python train.py --norm="rmsnorm" --norm_place="pre" --bias="none" --lr_mult_o=3.0 --beta1=0.95 --warmup_steps=51 --schedule="wsd"
Each number is 128 + 24 x the weight over its row's rms, rounded and kept within 0 to 255. Layers, rows and columns count from 0. Numbers have three digits each. The size before them is the row's rms in percent of the matrix's.

# k: layer 6 attention key, 64x160, rms 0.148, rows 53-63, columns 80-159
# q: layer 6 attention query, 128x160, rms 0.166, rows 54-63,118-127, columns 80-159
# v: layer 6 attention value, 64x160, rms 0.174, rows 0-14, columns 80-159
# o: layer 6 attention output (transposed), 128x160, rms 0.565, rows 0-14,64-78, columns 80-159
k53 102:097115081111119107104106142132136126116129119133128128099120109146121128095119148111104126152119128128163064114158159145103127142175157110142114136101159106117103140148155068133130116084183130146125137165176141120090093153098117141103110082
q54 110:158149111152111156131139095121143100138098116135098122105127128125117113131127116107124153126136120124141121112169161132136131089136131132106127176149162119148107126152154099175102152123173135082192133174086145110096117144102130150132118139
q118 098:123131101123105112113143120098121125132181152106162139091134122159118149129150103123110079105083089118152121158064137121152157167108120126180107157147138142084152144124133122121132120156127143140126155118087171161131140128141128106125141141
k54 104:143144124107112154109132089104129069078122104155118133112137126117142108096108067137093118151121111102178162144129119111135122137111138169146162126117126175144131115120136133157144100156119089090097145130074124144112118167119098149100128159
q55 100:130105144138104147119188074108150127143129174172116109131133151141085103118122140150130119087152148152097148109095096167094132130141131141136137110114122121120143146086134126140146152143122105130097151155132177133139118114085143167174097135
q119 091:103128134136157154163107162118106132122096108136137127131142103135055109119138110172163110174104093114117078133149121171119077122149120080093145142133146125153072084124106147159161098130112109149149110116113174134153165150121107135139145064
k55 095:094139127142115093131144154120138170109124115100145102152146129135125142154067124174131093134108140120099136084134157178133087076149128112104121099118103063137129122099120115147126091114119096130143151147090150128141110116127091088092085123
q56 105:123110143119145153148173142098126117159109088118149139077140139131128159116161111146062154142121140147131131113142165136131109142155099118098144102111129110134151088100069132115139141155150123100093062148145162106134097172126126098092085138
q120 093:152138147146136090161137118116157122088111122135136137153156124119137121105134139113134121098180156137128144087139152135112101181093089102111147177099152123132084102126136108179153152136133146095119144166088102120110138117170171129137109147
k56 105:162123149135133086158108136108217104161138135133079090129142111117133154113138095136107180131154176109105159127094186151160159126130151124117117158105116145115130107112101075116132096145173109132108090166117109177137115144133143088145143146
q57 107:097151137168115111113148133120115138155128140166102121167158146100146134133118180132112162159133107093105147176104107146081169137144109111140137070111136122167139077125151126086148148088102157097133140097146158124126118161112094142167127132
q121 098:183061117101117149135160138117122120096131147144094155143129128095098087119107113138136121136113143195119139144113101095136119137124129119129173125127115100115137116084170141157140105087140201062104129105122119125118138108098143112133102126
k57 094:158122110120135165144179139174151137151136097142166082120132120111131119150110134102146158116106120130068168136119138099164138124172139131126150128152158175173158126124155115151109104127121144096140134096107135147094156112126112136114122149
q58 105:150116166102114104113113097140152155115151119127134132091148120081109095082123076120133104131133095109114105142152145094137154092121122164107156113098147118131115125110131160148158094096084173188095076104142096169111158149159169145132139156
q122 089:094139161141152113157121126118105114163140106169095103140110124100131176138121180124132157140117156158138101152116060125100161109122115090175087134150123155132195107137132141122115129156116141148134108131125122154177101110146133150165162139
k58 098:114165158118115115137115144119121175162109133156144129130131109107164156119167119140135118095141110101152095139144152138142097111160160135167117137115150129134125146137192150098144098098091128161133103137110174163122095080127142194145134130
q59 101:145108131157160133119133131112129122134116178152123119149128163113127147175157104108131103140117073138166127140139130135093114103077151126116126122145110139093103138133065113137080095130143150139125176144126147152098086112157084140134143129
q123 089:139123141163163100120140154191149088105134138111105131083159168154086143120164126133125119085139106127119116187115102160128159091142161100141103104101156124138166107106153123150107162108110107138126164095139132082153152123124131134153137129
k59 093:137140152140120128150109115136094087108143136145110094124122112109095143144176082111121152112113115177140116162121166123124134104134120083122106099131104123130136140147174103129092197129114129137129127107156135139102108145134154159150133143
q60 103:146172118134166105119082132147117132119149102144153126117198101090149158111109131148124120106104143162125106129111114077118124106138127143169180109110117119156172147152172167142126108129128078150130100119115155113112123092123130078116187128
q124 100:124119104119106116194107146091145084152120124166136134076120105164103082111161111103124129121145152110169136131109142108131106133124146112157102142166125142131144128146141178132173119131092156154139126147112132127120106120139088161188126126
k60 098:121095113103161076133106126124151106118140137148143112137146146105102127132115098158128085096093133119162151135112139108139116111091139103158116101106083129142178111137103155136165105123135115142166103119126153180124113111101071133119146078
q61 107:115115121105119078099102117091081142051148140111113064151084100122118101137144115075134116135127090096074124142135132135146129091118098122112142137154126134115115143149108102129156118123111128126142152160132154135118105156137110109099106136
q125 089:132091141082088097151117139138100110164146098186125128141082124088105162104103129106107124163131124122105150110129158135115144136129118115137112120111082097128170122116101146163142096093155151125153132103102124145093139135124131126093142097
k61 102:104099134143140125143105123087126118108178151165100110146032103127083157114122132136084120136122096143154176157159144089104112114132144137091141111161119140134125120134097148129134132117133139119120107140140126105120139139104111182128132122
q62 103:122142129096105136154152133133157159120114130155129131130127148131155087100135098080064141095114160137119089133112138141165155098141102092121108185193088117129162130108091116159140156085107138143137143144187130156154112138179140139111096117
q126 084:151128092119103124140145143068157108150199156120143112131095100143122159125142162102136127099139128163111175109076088119122123100111142122124084145149121147160149103126099144152136162111155118136131136088173144168120106139149119097181110122
k62 093:123136102091099101148162131091113142146111104121124140125118098128173128044114100108138122103110119068115119122105120103123126134097123133094095165162121141141134110124084120115101143118131126136099152131184148125154136115154132118179157106
q63 105:116119135119130099153105143158146138123173119120126110080160120120099109137151120143128150096090130116138099101103109145117154123143124115120096170128100140125132057112120097118130138124105120162118141140134159113137134140118081138164121165
q127 089:153119126142122122165115170126173160109091119146119136143114082115110144120104158167171145104156123091154105139130083121158127125094121133113116176102130103102162127154155108171143114145164096110113094163141095116127119075119141136125186080
k63 098:097126142162118124165109142103167192121103113135154138092131090135104131099156148144136140083161135081158137145143095113138119122116085140135094151115111122114148111164109104115128084123144108167148126153118139111102171155105109142146160102
v0 098:134093119125078162119144160111150112121116139122134149160113099129127103153135142145116136145147126122129130118073133136163104155138132145153077136128141090115115107150078153108101116119128116109090114093151124148153099156112157131141128103
o0 109:128093086122132124096126166139107087123139124119146150150116137137140107105130131136083074129150134150104148077109126122114115142073109165108141139144144092095144116115082154086148131116116135133128120129186128106114156091068113104133103112
o64 096:125131117126099158144121116125125153106124099136093109121127096101121123177103134106130160131098089134135143164151139103145139135226175160149118126145110152152082114107140140164091137138151147110122122122063111151145128132111131094106105121
v1 097:148116117179139122119135144147128138169144119098132144130164113140116139137145117142126100136148100142178118113125160122142157082156136087115089147150153100126107081090095172094176137148093101146098109149101129151109154094089135167122113133
o1 097:151124120102176144099156122136125109149136143097160098094091143161155124081153119151114104133130171106115172147160130095126124096148127141139142169095147117142141145196117164145114122130137096120133142117109078146099122123110127122089105120
o65 098:160136133138124063153130124119151122138172126122107119169154114126088143139107095145124138126161078145112121109110115152125185142125132163130105116134070091093123123110125125142137159141122158149093082135095138153121156133085134128194098109
v2 097:126093164123119120110121167133153092164128124147114139145091135137116146167088130109087110092137126101088152110127133129108169123144111149184122137129098123161107113104126116126124168101120137129142133170179171163131117110075132064094098122
o2 104:144133121094146127129102164116110131105173134101161151153141138125162128158105183082084127121122084105106152102110104143101082108110112137128167112147116148112110153141130089137128118141126119136159149120119179098125156153134109079125128147
o66 099:099143156155147133130120099119100111188138135138097158110124104099086090130130140158101150145146165129136128169111093147087152166163138137094134153096126136097107131119147083118123135184139160079124146120137121134178115158083159129145067129
v3 097:170128139120159134150140115129157143122163120139144138126075146147140136120155158115105153129170116143119144115123076097125135145149121088138157142116147140127151149119146143125169135129113098132090117136151162163134091155144117137163161169
o3 094:101132087089163135080116071125098163104173117138181145127129119102142160134157120187136134117147118132138134097119097126123125141108128104173142148101133103083161137124170132072143116116109126114125127159180156171114100117107131149101141146
o67 096:161120146136152127161122113183165106143090136138105157149098164160101095110093077054106139121131137093122112134119110132141112137123158091117122122124131168172130130151114110141161113183105136130146108110084134123118133158143120130134151151
v4 107:146118086157127112148127114110091113139118134107135113137104120132160105118094120163130167120117108150132154074151147149106123124105123119141120146121111154124164122125148106116101107165164139138136138177094144119152157152156141080101074152
o4 099:137165107147155113179155107130102117136099115082098109157141154103095160125092157139147142093131139131108127103112113087134119120108120171121119129137083128139166138160172104139145094158144137113125104134134157138130111117127108134142117129
o68 096:164102102154102105156111102072140148083149116151105124126096105120137068153124103098113138107127135099157152108123115122129101143136106103138095102122117156123114121111128120148116140130134139088103118152132129117082131167151128102152097116
v5 103:142137132117098123169171148141117073173169128104131176119127149136093100152116129095096120164088164146132127098160128138140167129117134161100119136163157092164096088084086139146142137125135138099164134112107152113118123115160144104139141157
o5 108:121152149091132164098163117118121092157124099137148110134074151117171149113123108112138082117116136137133137129129119181115095131134128153140160135109139152095117093100112123140157141128137124126118149092096105116178101109109148089133092193
o69 098:130125124157080134150144162123111132117173119075104151125142130132129115124109141087097129165144112139128150133094131104149174159122098128106108129162141110131078152148085133076085093126108121126118156157133145109092143149159119118151162074
v6 096:121078095125145130116123125135090125092115100079122142111124135183158151089073182112119123122179159123105138113115172164103122107091138155081106135132118119117146163104114129142125134173132139126109134141105124133133085137106156116135104096
o6 110:136086110150135125173094125109161179115161126126135071106132113115103145098079122102109126136112096082101138137124103117120147127101097127102103138138135176111125117111112157158095134153161152138107128176121102118139109177095141094133103096
o70 090:147131136108131086099120178121103074115115139105132164108140144145140144137106134118102122117118150150142131126100133122155097144135139140101100123106152086144105167125129142098147130139140111151141108126126152103125129129140129098117116140
v7 107:145110135128125119094131126136133134152138124079128161142138131131119118124079123125166144128150141131079109177139151143149138148133111122113110162164142121128124159128145158156098124104172087123144158127128111125146129096132136157088142056
o7 111:155124103112099077155150099174138152164177143094147133134091089154117136112119135113159144122115133138079077112157131167099135105134065122127155133121118124162121132132112159102142158091156077094125122144149096092101111103154116147135105116
o71 098:119118138069153171108153113160125124133123109114139140169126157108107117152139095178128150169112133148130106165110131089118163129092161150151111123135130083103086092132148137116102104150122082181115103107108131155114091131140132160117151098
v8 105:139138159144117170086147150156112096102127108139122134091122177124134124165148108158169137147157152175107127156145148155139112157079116141180126139107116126115152093158102152150116144160113095108115090140157124126121133108140135124140115153
o8 110:167102100136110135152130130139086091121117129148147135136169095095124113161135175136102168152163117114130132124127094162122131183094106162105155140135091141107155139136114180156202116129112119134163109085136134145146109106117126133155142127
o72 100:147126147139119116053111115098117105160158080137134098094138095105114127142088086122144103132084152151097159168133141140124082090113142123162113170146130127137119133136109053117100157112111148128148139120104108162127137138162146143103140146
v9 104:083100099126089090140114132117133116126114154143118142099135140121122140169132155059137141130126106137074135118090146124106150109116131142134090129083124119125116143126114146135144119117110131132116115091112146083177138128148147126149133162
o9 101:117108130128077078078162138124101126084113141148102150132135131113111088144131092129147177128068125152137144164150099189095095149115122113119125121126129121099138130138128141141102129143165171108138139127137110131151145109114115080131128139
o73 095:086128098107125119173119115111166130107128151126131101130147140146148146157148174143083115130185097095128120140101119080132091150165124165145127121121128096096159126116124135161131114140123123144104109169133157079169146096140085121150112148
v10 099:148146124163108168141151112103172133145129148122161147128137127133134132155175171166119131183102169153095148132118120130193109079097112141111126117112118109095119159107103123123152085140110157160097158144165101150103175112132102127109133101
o10 116:118102110159169181087135125059134132151121130103162115124134173154129122143197129152143110164167113170103148108111127143179125118109089089129137112125107127133168124084106113115106114114115152119107138152132112110179138112124083086122151102
o74 106:101125151128088100107153102173150132135143153132132140121140147146144165123098135089154111111110171141144118137074169119098138128112106160120114139147153105075119080144114135107146133160100148131120165131106152162128147061152143172164102140
v11 104:135115151167138116119133169116169121131105143088131148113118127167126124136166102139135132088157092114115097147147102124113167158127135105157127091133153128150153104119123147108161155147122121105131138127088129088122136128149116117085164088
o11 108:133141103127126149140111150110165118138154171139121118144129107108124139140173128110103147108156108138123098128126103150136040107117108116134106138135128162167151108160111177107132119119152113125152118104125105134126091117121134130097136126
o75 098:143122143152166085126078117129089178112151146116120168140161128137106138119114081144146106131118127104121129161088092121133172180141140143121124093097113102139107151130133140147124118125126119172132144178123138098115169139109129175123139106
v12 098:136100153106095112126117091141151136127098140124106142152146153119093112163168125131173122103096099140093133174113137131132125123096135152091124125161127099107116142103129125144115106150125135097117210147116157152081103084146105113123109157
o12 101:107102153143114069157121141147130134089130098132172158184137108118121125104138146096150130100096107139150133105126080066104131112127110124111154171117109124102094144120086081096114083089141087120101122123172126144159135121135129123160128114
o76 099:161172119114085147120150134112122156145141210116116149118127098128078143139104125152123128138169109111112090128107161164148137168143112095119111118143145124150132165120092166141153131155099152132124191150140162121137117134132089098120107156
v13 100:136124133119116148066166080110133101128116165153116133142124129138155145107121168136161150123135110168108147113136146182112115130134156103135140146118145069106135110094130185123134126149115148133111122127151154155107181154157125132128118149
o13 114:135177073108120124086120063142152141118133137120116131142147124138117125108122157129151125140148124112109161144167114158170124155098130119165089125109120111115136147125116165129138113155113155131128138104120134100084169127148063123184079112
o77 089:096096137122072133103147129135134129143141160140158111116152126176129128100100129125133149141130132175155082149109153102081131138165136141132147149136191096153134142159093125090141160143117089125157162179117138092148112167115146109111147142
v14 105:127092105143137115139155120128178120126133137104198091149114143074148170118110096095133166121065166115146143108149118117152120138116158108090156122111133119156147144136098106107131113137108136132149098180169157126117170118103116123182154139
o14 107:141156137143122130079107102076164122115082139083175119121115148108130121121163096129094155101121131155148112098118148141168160143137132123146110161112137103141131086157120110122092142130111137131116155165108121110137125082150089116082147071
o78 096:133109154126152136159163119133139100156151126141196115136152147083163122121105150125132121177109098107101156098166147130133127110131115111125156121152126160128140146125100143093134115136157119137111125122146104136123129100132146127189132146